{
  "num_hidden_layers": 15,
  "hidden_size": 320,
  "num_attention_heads": 10,
  "num_key_value_heads": 10,
  "head_dim": 32,
  "intermediate_size": 1280,
  "vocab_size": 8192,
  "hidden_act": "gelu",
  "norm": "layernorm",
  "norm_place": "post",
  "norm_eps": 1e-06,
  "positions": "learned",
  "qk_norm": false,
  "attn_scale": 0.177,
  "bias": "all",
  "tie_word_embeddings": true,
  "parallel_block": false,
  "init": "normal",
  "init_std_qkv": 0.0195,
  "init_std_o": 0.0,
  "init_std_up": 0.0195,
  "init_std_down": 0.0,
  "optimizer": "soap_variant",
  "learning_rate": 0.00142,
  "beta1": 0.95,
  "beta2": 0.98,
  "weight_decay": 0.23,
  "lr_head": 0.00661,
  "warmup_steps": 200,
  "schedule": "wsd",
  "decay_fraction": 0.597,
  "decay_shape": "exp",
  "final_lr_fraction": 0.05,
  "batch_tokens": 131072,
  "max_seq_len": 256,
  "doc_mask": true,
  "train_tokens": 906800000,
  "max_steps": 6919,
  "dataset": "wikipedia_en"
}
Each number is 128 + 24 x the weight over its row's rms, rounded and kept within 0 to 255. Layers, rows and columns count from 0. The size above them is the row's rms in percent of the matrix's.

# layer 12 MLP down (transposed), 1280x320, rms 0.0559, rows 601-622, columns 0-159
size [105 110  90  98 113  99 102  94  90 109  96  96  92 109  93 100 100 100  93  87 101  93]
[[105 147 145 110 101 135 137 119 129 159 136  88 113 159  94 107 109 117 124  98 128  99 146 135 154 126 105 163 143 149 127 150 149 118  97 125 110 130 102 124 123 138 122 103 144 125 140 136 112 143 101 149 133 161 141 128  93 131 118 133 147  93 153 135 140 178  93  96 130 145 144 124 106 112 133 209  91 140 120 115 126 150 156 116 169 112  98 139 141 111 112 116 105  95 129 142 111 154 119 133 135 167 128 107 133 111 165 126 164 107 154 158 112 164 106  99 106 152 100  98 129 122 103 138 166 127 123 151 115 139 130 123  98 180 128 151 161 102 142  65 130 125 122 165 129 138 158 136 140 148 121 163  93 139 107  92 122 132 116 137]
 [123 109 152 123 108 142 119 124  72  91 153 121 111  91 158 120 144 144 148 149 166 141  67 130 136 117  90 115 168 122  98 161  92 126 100 179 148 112 162 175 140 124 145 141 127 136 160 153  99 128 116 160 125  80 108 148 135 144  97 119 148 127 135 130  93 158 162 138 146 113 126  70 127  73 141 121 165 169 120 116  89 124 115 138 114 157  88 132 158 111  97 147  98 128 124 183 131 119 146 155 130 154 133 104  98 120  89 127 143 158 143 141 111 142  99 108 143 130  64 112 142 115 128 113 102  76  94 153 131 114  94 172 138 130 116 135 143 147 162 170 119 131 127 145 138  88  99 149 137 114 112 107 118 118 150 156 110 113 152 137]
 [140 127 121 148 140  92 146 100 100 159 127 121 178 102 129 176 122 119 190 112 103 158 118 119 150 125 104 122 177 150 103 114 199 112 104  96 137 130 144 167 107 132 125 162 139 138 186  89 120 143 111 133  80 100 163 174 144  85 122  98 126 145 127  98 148 163  99  71 164  53 145 144 114 111 145 142 136  96 171 156 138 176 106 135 142 150 138 116 169 128 117 140  87 132 130 160 109 122 128 131 127 122 151 106 144 110 127 100 135 119 141 114 161 141 131 118 144 128 142 163 144 153  86 127 127 143 101 157 138 113 140 138 122 109 142 124 128 124 117  98 135 118 110 110 153 147 160 133 133 139 149 105 118 142 146 152 132  94 128 104]
 [126 152 160 187 138 130 106  91 109 147 151  95 135 160 165 154 130 143 116 137 151 131 120 137 125 115  87 131 115 145 141 144 129  92 122 138 101  94 105 135 143 118 136 166 104 111 102 147 146 146 156 110  63 120 148 112 124 132 139 140 155 142 113  97  92 141 179 183 127 172 220 125 137 111 113 179 161 139  88 151  93 135 105 137 127  78 127 157 147 126 122 168 167 143 135 116 200 127 124  98 104 141 131  95 130  96 155  87 133 128 166 158 139  84 104 119 145 104 108 132 116 140 158 137 130  90 113 136 122 123 114 110 114 151 172 128 125 104 134 142 120 112 163 124 117 112 126 124 141 112 133 182 106 109 140 155 127 120 144 125]
 [116 121 109 141 146 191 132 128 113 140 146 120 103  97  93 114 139 159  60 166 116 130 157 102 127 130 154 149 113 150 144 159 127 163  99 157 149 156 109 137 133  94 118 152  96 136 141 110 103 137 134 127 150 131 125 186 116 130 101 112 134 128 165 122 113 126 146 102 100 104 104 136 139 155  94 108  96 123 140 135 124 113 113 118 102 163 164 140 107 143 136 141 150 123 184  96  82 125 141 149 121 147 124 157  88 126 133 144 127 153 142 108 143  92 114 130 171 113 134 114 108 138 130 130 113 126 166  86  97 129 137 105  97 129 126 150 124 123 159 104 142 133 126 166 111 149 138 155 126 149 120 132 153 106 172 121 138 119  87 149]
 [176 152 133 115 117 118 139 136 143 104 120 115 104 113 153 157 105 106 103 146 159 108 152 122 177 119 117 183  93 156 107 115  77 163  65 137 143 148 128 116 147 123 122 135 153 132  82 158 130 158 100  95 116  96 143 156 147 132 103 206 135  84 125 110 163 130 112  93 126 142 164 150 139 110 138 140  92 125 135 108 157 156 131 146 120 105 109 121 114  80 132 147 100 140 105 105 121 165 135 102 152 170 146 171 109 125 146 150 118 144 159 150  83  85  90 135 139 100 111 156 137  78  55 101 133 147 134 137 151  95  91 118 125 123 154 137 144 131 118  85 108 147  93 133 184 112 130  84 122 140 140  98 122 115 142 147 112 144  92 102]
 [110 156 104  84 113 140 132 108 148 141 131 144 158 126 108 148 127 178 112  87 133 113 148 145 101 123 123 129  98 164 108 140 112 145 128 163  92 186 134 109 138  94 123 132 160 131 157 123 131 144 119 106 135 144 139  95 181 121 138 108 176 123 106 136 101 121 151 127 164 109 113 114 106 123 129 127  89 157 108  94 160 136 128  86 134 153 113 135 105 164 129 183 141 152  94 158 134 112 126 145  61 121 120 103  98  97 119 145 140 121 129 145 119 145 132 102 104 135 139 128 190 107 111 130 120 158 164 151 157 101 179 127 126 122 132 130 142 146 115  99  92 128 123 170 157 184 120 147 121 133  70 148 128 144 146  65 138 152 165 162]
 [100 119 129 162 133 123 151 141 108  88 139 132 127 105 106 153 123 151 143 140 126 117 116 169  68 137 127 126 113 110 161 154 136  77 121  98 116 138 129  97 134 158 132 114 145 164 116 124 140 137 143 136 110 126  93 129 116 167 133 153 157 103 141  68 148 154 139 164 167 130  73 163 135 127 122 139 159 155 122 106 119 163  69 165 108 120 138 113 120 124 146 119 117  95  75 131 104  83 140 130 126 192 129  79  75 127 141 126 109 133 169  64 144 141 104 102 142 113 118 131 105 189 107 115 107 129 125 168 148 133 125 114 103 114 156 144 144 120 136 112 129 149  96  94 151 146 135 125  89 162 160 116 103 150 144 124 106 126 158 140]
 [126 205  91 131 136 136 160 115 193  89  98 150 118 156  97 166 131 154 121  82 128 144  83 148 113 101 145 123 135 111 156 132 143 142 138 166 101 118 140 116 126 127 125 115 122 141 131 114 144 154 130 156  88 109 120 118 151 131 148 109 155  98 128 149 105 105 165 146 177 161 117 115  93 135 157 110 124 163 123 146 165 150 140 136 152 142 146 125 140 173  97 143 123 141 105  95 126 151 152 121 114 154 124 105 148  66 124 154 166 125 144 126  96 125 147 143 115 105 175 118 123 204 118 137 137 101 140 116 162 153 114 119 122 152 165 159  83 135 139 161 162 127 166 177 114  84 119 152 169 132 146 145 122 114 125 138 140 146 157  85]
 [118 111 124 123 127 121 102 123 142 134 154 155 107 151 138 180 130 133 103  84 150 118 123  89 121 142  99 126 119 131 109 114 156 119 115 186 121 182 117 192 121 140 134 103 128 158 148 147 106 112 104 169 135  79 115 125 134 173  97 100 125 130 126 149 146 140 120 230  63 125 155 123 140 125 127 160 168 143 126 146 165 140 154 112 151 165 138  73 167 160 190  89 104 124  99 136 199 111  78 106 140  91 122 136 138 159  86 131 122 116 120 120 134 148 135 135 115 146 129 127  93 109 131 142 109 115 136 137 125 136 110  99 107 120 127 134 142 115 167 146 120 150 115 128 185 146 160  46  86 155 146 140 156 140 129 115 131 122 123 131]
 [107 120 135 115 132 148 147 145 156 142 162  93  98 120 153 116 118 135 170 123 111 124 119  93 123 128 130 105 123 160 101 112 136  86 128  91 151  84 135 110 108  93 168 142  89 144 131 116 124 175 118 148 123 102 117 151 138 116 174  96  83 176  76 147 116 158 145 107  90 161  60 149 119 155 118 133 143 110 134 152 144 112 123 130 160 131 138 154 141 120 123 129 139  71 129 117 126 110  92 108 121 156 107 123 131 125 159 158 151  92 128 157 176  98 126  93 110 106 115 112 113 125 102  65 118 121 113 124  93 103 129 167 122  74  99 100 148 130 132 133 140 108 158 142  96 139 115 125 147 148 123 150 142 121 137 141 110 155 113 110]
 [107 133 135 117 144 136 137 115 149 100 150 126  73 132 121  93 136 112 162 112 114  79 103 160 131 172 143  78 125  55 143  98 110 126 129 158  82 153 103 105 146 130  63 122 166 104 128 159 131 127  91 117 146 116 133 111 131 115 135 139 111 111 126  57 124  82 121 169 140 143 142 137 164 108 134 145 123 127 144 108 134 181 176 120 145 121 114 118  77 137 109  76 130 119 118 122 139 139 115 189 118 181 150 153 139 108 117  94 123 110 115  98 128 110 110 159 115 110 140 127 150 105 114 140 142 146 123 106 126 136 109  88 116 150 116 150 133  91 100 104 158 138 124 149 150 154 148 166 134 155 103 129 123 143 113  99 141 114 122 146]
 [148 158 153 150 152 146 129 138 123  68 107 135  99 126  87  82  93 107 131 117 149 110  97 140 113 117 117 135 111 134 108  84 122 143 129 162  95 197 150 127 119 134 129 141  89 126 146 141 130 133 132 106 174 119 113 113 133 131 103 141 177 141 133 164 118  97  94 167 133  99 131  90 126 158 176 143 160 102 136 148 140 147 111 113 168 138 162 162 122 132 162 147  76 104 127 164 158 154  90  67 102 127 146 124 132 123  91 116 151 143 156 150 187 121 146 165 136 126 129 123 143 108 161 139 124 114 123  93 105 144 144 123 149 110 134 117 170 126  92 113 106 127 160 125 116 151 121 150 122 126 102 155 124 104 149 116 104 127 105  95]
 [136 122 140 138 138 122 110 135 115 102 119 133 141 178 128 121 117 138  95 146 125 116 108 109 140 165 185 147 176 127 155 122 144 133 141 139  52 154 154 125 115 156 106 133 148 123 189 156 100 121 133 142 191 147 137 127 144 155 125 136 118 128 151 144 141 158 120 128 112 140  93 156 170 120 105 133 144 133 166 137 126 125 106 158  95 123 145 121 176 164 144 102 108 159 110 116 176 106 124 111 121 133 122 122 150 109 156 123 119 127 106 123 105 133 104 115 147 138 161 116 121 107 122 134  98 116 172 145 115 159 119 131 153 110  99 100 161 118 103  93 189  98 125 123 131 134 141 182  95 125 125 163 131 161  95 107 113 117 115 103]
 [129 122 153 129 106 141 115 129 172 132 136 133 109  98 156 173 129  89 150  83 136 137  98 104 159 165 134 134 124 148 126 127 157  81 154 154 133 148 147 147 128  93 111 150 103 165 108 105  92 123 164 113 157 121 148  90 123 135  85 105 141 116 138  89 105 108 125 119 121 160 159 132 105  95 121  97 134 123 143 115 148 108 118 118 134  98 101 177 114 132 112 106 111 131  95 109 137 135 166 143 130 124 119 101 107 132 133 118 129  84 151 186 138 123 166 139 142 141 146 113 149 122 132 142 136 103 114 150  92 108 197 184 116 137 160 171 149 117 131 147 136 140 136 144 162  90 158  99 101 147 125 144  94 167 139  98 157  83 141  92]
 [100 130 129 118 113 125 182 101  99 131 131 108 125 126 153 129 133 120 110 159 110 103 168  78 113 142 146  91 129 126 119 144 156 150 125 168 136 122 135 165 141 152 149 112 162 166 115 144 136 168 120 110 121 143 153 154 157 162 142  97 150 122 116 134 167 141 127 114  88 167 133 113 171 137 125 153 160 138 118 140  56 102  95 120 132 150 151 127 178 130 161 147 175 131 111 132 137 194 115 150 103 132 145 132 100 119  89 153 133  91 173 134 113 139 147  91 137 108 107  79 117 120 118 143 130 118 151 127  76 151 126  91 131 124 150 124 101  91  81 126 154 142 133 114 129 146  93 115 156 107 149 150 120 138 129 107 133 139 172 132]
 [ 86 130  85 127  71 135 157 122 147 136 101  98 137 129 124  88 129  74 127 160 153 106 153 108 106 110 156  98  64 127 122 115  99 113 155 138 158 156  87 115 133 116 179 114 106 192 161 168 162 131 107 135 113 124 108  97 149 148 107 130 107 134 103 116 143 124 133 160 153 118 135 110 152 132 136 168 136 142 132 129  99 111  94 124 150 155 164 117 127 158 137 118 123 144 114 110 154 112  95 129 132 154 124 151 119 127 116 148 149 169 139  88 105 114 130 109 109 122 139 129 148 140  98 117 162 124 101 103 130 173 150 129 111 109  91 119 119 112 142 128 119 151 141 122 109 121 127 169 126 123  83  95 126 115 102 122 145 102 163 104]
 [109 109 138 143 158  99  81 126 161 141 115 142 160 148  93 121 148 118 145  98 101 107 162 168 112 152 104 130 143  98 125  99 143 130 119 172  99 162 102 182 156 143 111 104 140  93 176 114 137  82 131 134 142 139 105 140 106 120 121 125 131  64 108 122  95 107 131 166  41 102 136 112  90 123  87 116 117 113 173  84  84 118 153 157 190  62 160 146 125 133 155  87 135 150 134 126 137  94 120 126 127 137  82  96 130 154 119 159 110 165 132 113 122 108 137 127 129 136 151 141 146 135 123 172 115 135 101 109 138 113 135 149 161 104 172 139  97 140 130 139 129 140 129 136 105 146 112  82  99 111 133 129 126 132 113 140 102 149 111 119]
 [132 117 131  97 111 116 128 114 115  96 164  76 137 158  90 124 115 158 126 123  66 175 111 134 136 103  80 139 146 136 122 159 104 142 119 128  87 110 145 121 182 129 140 110 143 118 131 105 127 116 100  82 116 109 107 116 116  96 119  92 154 137  81 129  88 109 121 126 107 128 178 124 126 122 140 108  96 112  93 122 158 125 134 202 105 140  92 160 136 140 153  87  89 120  63  74 103 114 112 139 104 147 152 160 161  99 112 114 164 127 157 112 123 141 150 105 110  86 112 103 121 154 147  95 143 136 136 148 129 116 148 174 113 177 113 194 162 111 107 103 123 122 124 118 111 111 127 157 132  92  69 164 132 159  99 117 113 166 138 123]
 [ 95 105  91  79 116 135 118  77 156 150  93  82 127 125  76 123 108 149 116  86 123 188  84  98 129 110 134 120 125 118 152  97 124 141 128 119 152 113 152 130  96 188  98 137 134 112 107 105 164 127 167 128 157 123 128 173 119 127 159 126 116 125 115 130 121 116 137  98 109 136 121 104 119 117 131 116 122 116 143 129  85 130 132 123  83  94 110 138 131  80 108 131 145 131  89 126 116  82 108 159 139 130 157 131 106 255 104 139 120 160 127 133  99 133 151 165 106 149  90 149 136 151 153 138 140 104 130 120 116 141 115 152 139 115 129 120 121 127  92 126 105 139 148 114 116 104 116 109 126  93 155  99 132 119 105 146 139 143 128 125]
 [115 137 117 130 165 139  95 148 152 150 120 131 145 145 124 153 120 119 121 122 152  88 111 137 172 110 106 120 128 156 152 145 131 134 149 119 112  84 138 110  86  99  74 116 127 136 182 168 119 123 111  90 166 148  73 131 184  91 134 158 104 143 176 144 150 112 114 135 144  86 135 159 144 144 115 194 150 126 155  74 122 106 146  87 152 111 111 121 142 105 165 134  78 130 165 124 102 194 108  65 153 168 124 128 132 111 113 124 137  98 126 124 153 122  86 137 104  84 138 162 111  96  95 105 111 113 130 104  84 112 117 122 137 117 129 111 122  89 115 143 160 124 123  92 137 168 120 140 132 125 140 146 134 167 114 127  99 139 135 131]
 [129 123 101  95  67 125 120 142 128 132 160 174 101 113 122  46 120 109  94 151  93 152 153 109  98 148 115 160 146 131 173 117 145 101 182 143 130  79 119 113 107 160 151 133 134 117 129 131 139 131 134 119  96 161 132 113 154 100 134  98 152 106 162 113 106 121 168 132 119 118 152 125 148 153 146 147 163 114 176 110 178 121 124 146 142 125 116  82 153 108 155  99  70 136 183 131  80 147 155 124 152 116 126 103 142 130 158 147 136 117 121 114 161 121 107 146 108 125 129 141 142 113 126 134 180 151 127 124  97 154 132  76 117 142 140 139 138 108 177 139 137 129 142 130  95 131  92 128 123 160 138 125 131 126 149 163 116 130 172 164]]
# layer 12 MLP up, 1280x320, rms 0.0564, rows 602-622, columns 0-159
size [125  97  94 112  99  95  92  97 104  94  97  93 110  97 100 104 101  93  97 102  94]
[[149  87 142 154 157 101  93 159 117 132 115 128  69  60 174 149 143 117 106 135 161 112 103 127 171 131 154  98 171 144 124 157 148 125 143 184 172 112 106 120 189 127 133 114  88 130 147 146 116 122  96 151 153 117 132 132 126 117 119 126 131  85 101 129  93 114 157 195 144 114  88 138 118 110 166 144  98 145 123 117 117 125  92 128 121 146 136 119 134 107 119 165  91 146 146 136 133 160 111 141 138  85  91 106 136 142  73 145 141 117 154 124 101 139  64 128 154 145 129 155 126  96 130 180 145  86 114  80 125 115 131 120 142 112 170 107 140  96 118 116  98 119 116  90 116 111 108 161 119 180 129 160  83 101 122 150 143  94 149 136]
 [120 129 120  96 142 106 127 117 137 101 126 121 121 135 159 105 157 126 112 133 147 122  80 143 129 109 108 140  98 125 158 117 116 139  88 164 107 152 110 126 113 124  73 130 181  84 114 162 179 120 100 109 117 115 125 113 120 103 141 162 109 149 100 124 114 127 103 125 150 121 109 111 143 148 112 178 128 135 134 138 172 116 158 145 143 127 125 132 149 119  88 134 135 137 121 106 151 165 100  83 132 110 162 133 102  91 139 139 161 153  84 140  99 123 107  99 136  96 209 142  94 143 110 134 146 149 100 118 153 129 143 119 146 139 159 141  89 118 140 152 125 122 114 129 137 146 134 115 114  98 160 105 119 123 108 129 150  80 103 153]
 [120 138 160 166  96 150 140 111 147 125 113 107 133 124  95 176 101 135  96 134 172 140 143 135 122  93 149 114 115 134 133  71 145 108  90 100 102  81 140  94 101  85 101  98 111 133  97 151 171 131 144 152 150 138 117 134 123 123 153 161 139 125 110 150  68 141  90 122 127 124 103 173 107 155 147 146 120 138 147  98 136 154 106  94 132 122 103 150 144 129 141 113 155 122 158 146 104 128 147 132  93 158 191 119 131 161 175 111 166 124 118 125  82 172  94 151  86 133  98 126 116 122 135 124  88  96 115 110 128 134 143 113 167  72 124  97 151 122  86 172 114 138 145  85 174 120 133  87 157 121 127 126 116 139 125 162 124 139 117 144]
 [131 145  98 130 155 122 148 140 145 111 129 109 159 103  89 111 117  58 121 137  75 130 127 102 144 112 132 124 121  66 133 127 152 113 134 146 169 178 116 108  76 111  89 145 124 135 117 135 127 108 127 116  94 185 129  93 154 172 133 145 182 107  88 153 165 109 114 123  96 120 127 120 133 127 140 140 164 141  89 146  98 112 142 143 150 124 131 103 138 139 109 122 158 101 118 180 123 162 139 101 138 170 110 114 136 124 106  83 160 181  85 102 132  79 133  85 129 118  98 110 120 153 131 119  90 147 181 120 159 136 124 129 143 130 139 130 162 130 123 170 117 144 157 136 134 131 102  93  87 118 111 129 139 120 158 143  95 146 145 178]
 [125 149 155 102 123 105 137 110 165 129 139 107  77 145 145 160 121  81 127 127 110 116 180 153 127 110 106 165 148 184 100 174 122 105 103 140 156 105 110 110  64 123 168 168 131 124 126 175 125 105 117 132 161 133 107 132 136 138 116 152 128 165 123 116 148 108 110 142 144 137 144 191 166 103 126 123 144 120 110 116 143 129 111 138  70 159 117 107 138 114 122 124 144 126 142 127 147 167 119 139 126 129 107 126 112 120 162 128  88 132 103 111  75 179 130 156 113 129 175 169  82 112 117 107 116 117 144 123 107 111  93 137 123 146 116 128 137 129  87 116 143 122 116 192 133 103  88 142 129 191 129 138 142 154 156  89 145 147 128 143]
 [175  98 104 105 141 119 120 113 149 156 111 109 144 136 172 131 101 132 120 142 112 157  96 121 150 127 195 138 128 164 144 159 147 127 133 107 112 109 119 164 126 126  93 126 130 108 159 112 120 107 134 113  87 102 134 148 159 167 112 158 168 136 142 108 113 148  88 113 147 150 116 110 129 124 136 112 141 119  99 132 147 162 148 130 137 152 101  81 100 116 123 132 122 107 170 160  76 144  97 136 185 144 136 142 112 159  91 137 105 122 121 119 122 113 106 150  96  97 137 127 117  94 191 136 190 112 119 156 120  84 136 119 137  78 113 131 121  85 119 100 101 178  99 154 163 144 158 107 132 134 137 136 111 151 144 133 131 106 107 144]
 [134  94 121 108 149 113 121 170 144  97 115 142 133 110 145 144 135 171 179 141 134 127 137 119 146 158 154 151  90 127  95 127 158 170 150 184  80 121  75 105 121  99 128 119 140 158 109 135 109 120 124 132 103  92 145 106 120 140 146 173 128 143 118 134 148 114 132  65 152  99 129 153 132 126 140 118 146  99 124 180  61 139 149 126 110 135 155 129 100  95 114 116 148 116 107 143 152 118 125 106 150 119  91 105  97 148 124 100 134 146 130 121 152 127 147 151  90 130 122 158 133 114 107 134 141 103 148 131 113 128 140 146 138 143 151 146 161 138 143 106  98 150 108  99 107 107  98 113 163 108  78 116  42 153 121 115 128 117 147 128]
 [146  93  99 137 107 145 153 142 141 130 120 110 133 120 119 126 112 146 121 102 147 112 131 125  93 167 110 118 136  90 109 131 108  78 127 138 141 116 140 175 107  80 150 156  81 130 123 147 115 142 130 172 115 116 143 113 129 127 190 204 134 138 129 125 121 135 135 128 130  98 133 108 127 144 127 137 130 104 123 153 118 126 113 120 119 146 122 144 134 147 124 150 164 152 106 141 121 139 150  91 170 150 146 116 118 125 107 113  75 111 118 120 149 144 142 124 162 140 136  82 145 116 148 137 138 149 126 171 126  78 168 124 136  92 134 106 179  88 104 105 146 116 135 116 139 129 105 152  95 124 123 128 127 107 145 153 127 112 125 147]
 [140  89 101 114 117 111 126 108 138 142 141 101 135 102 132 126 105  72 105  55 126 161 148 133 117 182 126 156 141 126 100 203 182 137 159 109 130 133 129 153 113 186 134 116 156  69 143 174 140 123 137 131 152 130 121 151 137 119 125 103 107 131 124 149 113 130  88 145  92 142 169 115 170 144 148 114 132 144 127 138 137 118 137 124 137 114 128 140 174 118 135  76 173 139 152 102 159  88 113 120  93 116 149  87  99 144 175 122  91 104 139  85 122 163 138  86 109 125 136 111 138 141  91 137  99 150 112 136 172 122 128 105  98 137 141 143 162 109 149 121 179 153 126 115 165 146  98 142 122 145  99 124 108 147  70 124 115  96 116 122]
 [112 153 196  49 113 150 113 122 104 193 136 118  87  82 140 131 114 135 147  89 123 117 108 112 121 117 139 141  98 131 143 131 114 145 172 157 136 171 128 102 147 159 101 120 104 147 121 121 100 121 115  92 124 128 122 142 119 146 126 144 168 132 134 116 112 147 119 121  91 125 129 144  95 101 137 150  92 135 176 113 129 168 153 132 113  94 128 112 180 141 162 100  96 146 129 177 130 134 109 135 154 140 160 168 180 130 146 163 130 112 152 128 152 126 145 155  92 137 138 140 119 131 111 109 132 150 187  96  83 119  91 132 122 122  78 103 100 148 115 122 148 144 149 122 166 129 111 106 151 107 121  89 108  85 116 121 117 115  75 111]
 [ 94 127 155 139 151 113 141 158 118 108 103 126 138 130 141 140 159 126 150 119 104 152 121 105 154 191 112 106  83 131  81 109 169  80 145 108 150  77 146 120 141 124 154 141  93 111 122  96 144 107 130 179 138 174 119 123 127 110 166 128 131 126 156 113 127 132 127 132 105 133 148  83 110 124  92 104 106 113 129 111 168 171 129 124 126 152 156 154 121  81 105 147 140 120 107 140 132 124 131  97 134  98 144 121 108 116 124 175 141  93 126 111 144 116 116 110 152 140 136  94 128 145 104 117 119 147 157 108 109 139 116 135 139 148  77 135 118 138  96 129 149 109 105 137 127 151  98 156  79 138 139 136 126 152 131 154 201 147 146 100]
 [128  87  98 122 134 158 141  87 139 146 127 112 120 123 139 138 155  99 103 143 187  79  92 172 146 136 163 116 112 124 121 145 153 141 129 188 169  68 128 139 133 101 113 153  97 118 173 112 142 147 150  55 128 180 124 142 149 130  95 131 154 142 142 116 241 145 132 152 107  98 109 115 127  98 136 118 128 107 157 160  97 135 114  96 132 114 156 142 132 125 152 147 152 120 138 116  83 145 155 157 152 133 156 134 136 104 146 100 164 100 122 110 111 142 143  93 122 134 136 119  91 148 123 127 132 165 114 129 240 135 121 120 132 134 103 167 113 130 143 120 161 105 129 131 141 126 117 103 110 123  85 125 150 145 189  96 104 137 143 123]
 [118 166 117  93 174 112 161 142 114 145 121 148 139 144  92 179 113 110  85 135 151 152 122 153 116 118 208 126 106 169 175 100 145 107 114 114 123 111 129  83 127  99 158 144 145 127 160 136 102 114 138 131 139 140 156 108  93 139 162 130 157 116 162 133  91 109 122 148 139 104 171 154 153 171 122 111 168 116 151 156 103 144 122 172 118 156  91 114 148 148 109 118 175 145 142 127 177 119 131 122 170 110 154  92 126 122 101 130 133 141 117 127 123 165 135 121 122 135 128 138 102 130 145 147 149 105 109  72 119  95  94 106  96 140 116 102 142 137  95  98 121 154 131 108 103 113 184 122 123 139 113 155 174 133 117 152 133 157 112 133]
 [107 161 125 165  96 116 130 122 130 136 121  83 143 156 130 128 179 141 139 132 146 125  99 159 132 117  74 124 116 138 163 161 136 158 125 113 112 119 130 106 140 127  82 117 117 139 138 143 130 102 140 107 134 170  98 123 152 146 116 145  99 161 126  96 101  83 162 118 123 130 119  92 111 136 176 116 130 127 149 131 135 179 121 160 141  89 149  95 106 114 115 108 111 116 135 158 124 142 134 114 128 123 120 139 147 142 144 127 132 136 165 114 148 169 195 137  95 129 101 105 126  76 143 144 138 110 102 126 124 120 126 153 110 132 154  91 134 118 126  93 138 129 135 124 184 146 120 122  76 113 138  96 130  77 110 131 166 104 146 116]
 [121 106 116 128 116 113 148 129 133 118 157 152 117 162 113 101 146 132  94 132 126 166 105  97 109 147 128 127 153 106 121 155 163 115 103 156  83 116 130 145  84  51 145 150 128 105 151 103 150 122 121 117 156  32 148 165  86 120 127  89 125 151 127 164 156 123 144  75 133 111 121  97 154 125 155 118 165 115 144 126 120 125 147 154 138 106 128  88 101 180 137 118 164 157 128 125 134 169 175 134 141 178  99 136 122 144 155 138 122  90 122 125 130  98 135  84  79 117  57 152 130  87 168 155 121 133 123 142 103 133 149 147 107 115 125  99 119 147 110 128 156 107 104 111 170 133  99  99 141 102 136 127  98  97 142 158  91 124  92 116]
 [148 119 125  76 125 163 178 102 123 125 152 168 109 104 127 133 136  94 131 132 146 119 144 180 125  92  82 148 118 135 125 138 142 114 136 151 153 127 135  82  87  85 128  81 132 140 168 145 154 126 122 132 119  69 125 105  96  72 141 144 105 137 118 136 141 106  81 107 112 113  93 112 117 141 132 123 160 108 144 168  85 112 113 152 142 136  77 143 134 128 137 122 153 151 129 168 134 144 141 119 110  72 163 137 124 157  99 113 126 113 175 116 142  88 158 109 123 147 138  93 109 114 101 142 130 145 149 101  82 115 117 123 103 141 148 158 108 135 127 101 131 134 144 125 138 140 121  90 155 126 139 106 121 152 117 112 154  84 106 129]
 [130  85 142 114 166 136 132 131 100 133 133 151  95 133 120 131 156 159 145 119 134 138 115 151  90 143 112 155  94  89 102  99 110 150 109 120 169 140 113 154 132  83 119 146 119 102 127 117  94  97 112 138 137 132 165 140 146 177 127 146 149 119 106 133 121 127 146 159 105 175 140  73  64 149 110 138 127 131 143 112 131 105 128 150  99 171 167  71 141 134 143 126 115 176 162 124 178 118 119 125 139 187 163 128  78 137 123 130 112 145 158 101 135  90 110 158 132 106 151 128 112 136 142 118 131 167 149 119 139 135 151  93 198 125 126 133 154  98 126 119 123  86 103 104 118 120 137 117 136 105 140 114 106 113 115  90 143 103 130 120]
 [123  98 112 109 140 167 133 157  88 160 144 125  92 163 136 165 102  90 187 140 176 129 111 120 143 127 136 146 144 121 149 103 152 116 107 104 131 140 120 129 105 119 139 161 112  96 189 138 111 105 130 138 143 123 110 135  99 146 139 165 113 164 120 136 103 119 170 157 121 129 130  89  85 140 115 131 119 106 105 104 121 132 129 146 112 175 117 127 120  84 149 124  99 150 157 113 117 141 145 133 137  71 133 112 109 131 145 148  96 148 155 177 153 135  92 147 158 124 109 132 121 175 130  95  75 120 132  77 165 120 169 112 142 118 169 133 166 151 122 139 109 142 148 136 138 160  93 121 115 142 134 109 123 147 143 109 165 121 134  89]
 [131 124 129 138 100 133 119 103 107 132 148 129 122 158 150 123 108 189 141 105 125 101 110 116 116 166 128 123 100 118 133 143 118 148  97 162 146  81 139 135 142 143 151 109 122  95 115 119  66 160 113 143 103 137  80 122 103 125  89 142 161 155 154 139 136 150 114 164 117 123  92 118 168 124 112 137 125 121 132 139 130  69 149 119 130 119 146 111 113 123 131 148 117 138 118 133 140 110 129 119 144 164 111 130 124 125 120 189 160 131 122 147 142 195 154 113 144 159 110 139 109 141 105 126 142 128 166 118 152 111 144 134 123 112  48 138 119 147  84 158 123 118 132 179 150 181 112 128 134 146 123 176 112 109 196 130 110 149 137 142]
 [149 140 136 134 117  91 110 138  92 104 124 128 102 105  95 108 137 112 118 126 113 122 115  94  64 157 100 134 138 131 103 149 126 137 110 139 130 127 135 128 115  97 162 111 134 153 142 161 120  53 123 122 136  97 178 145 100 127 151 118 137 130 129 102 134 155 127 111 129 113 119 151  83 117 108 142 110 141 118 180  95 110  85 114 118 145 131 125  79 136 117 103 143 133 142 136 113 159 164 126 104 142 119 104 126 175 141 142 126 117 141 149  79 136  82 136 107 137 143  97 102 143 130 131  76 139 141 148 132  94 151 167 146 122 158 152 109 175  92 141 145 150  89 110 152 103 159 121 148  97 132 146  97 156  92  87 137 136 147 113]
 [139 105 117 141 111 136 169 176 178 158 162 133 119 161 146  83 100  96 146 149 128  92 149 119 115 124 152 160 146 141 104 123 150  82 129 131 107  87  55 126 120 114 109 120 110  95 107 149 131  92  95 112 150 143 108 147 117 134  44 138 118 141 126 158 125 148 123 119 147 123 145 169  85  96  94 158 125 146 122 105 107 144 135 156  88 134 122 165 141 141 122 124 137 139 149 108 150 128 129 176 124 145 144 130 124 135 103 130 116 178 111 124 158 130 133 110 127 139 122 103 101 102 142 143 119 110 146 150 150 137 140 109 150 105 109 118 119 159  92  89 155 112 125 107 152 123 117 101 100 119 140 130 144 147 110 157  89 134 147  72]]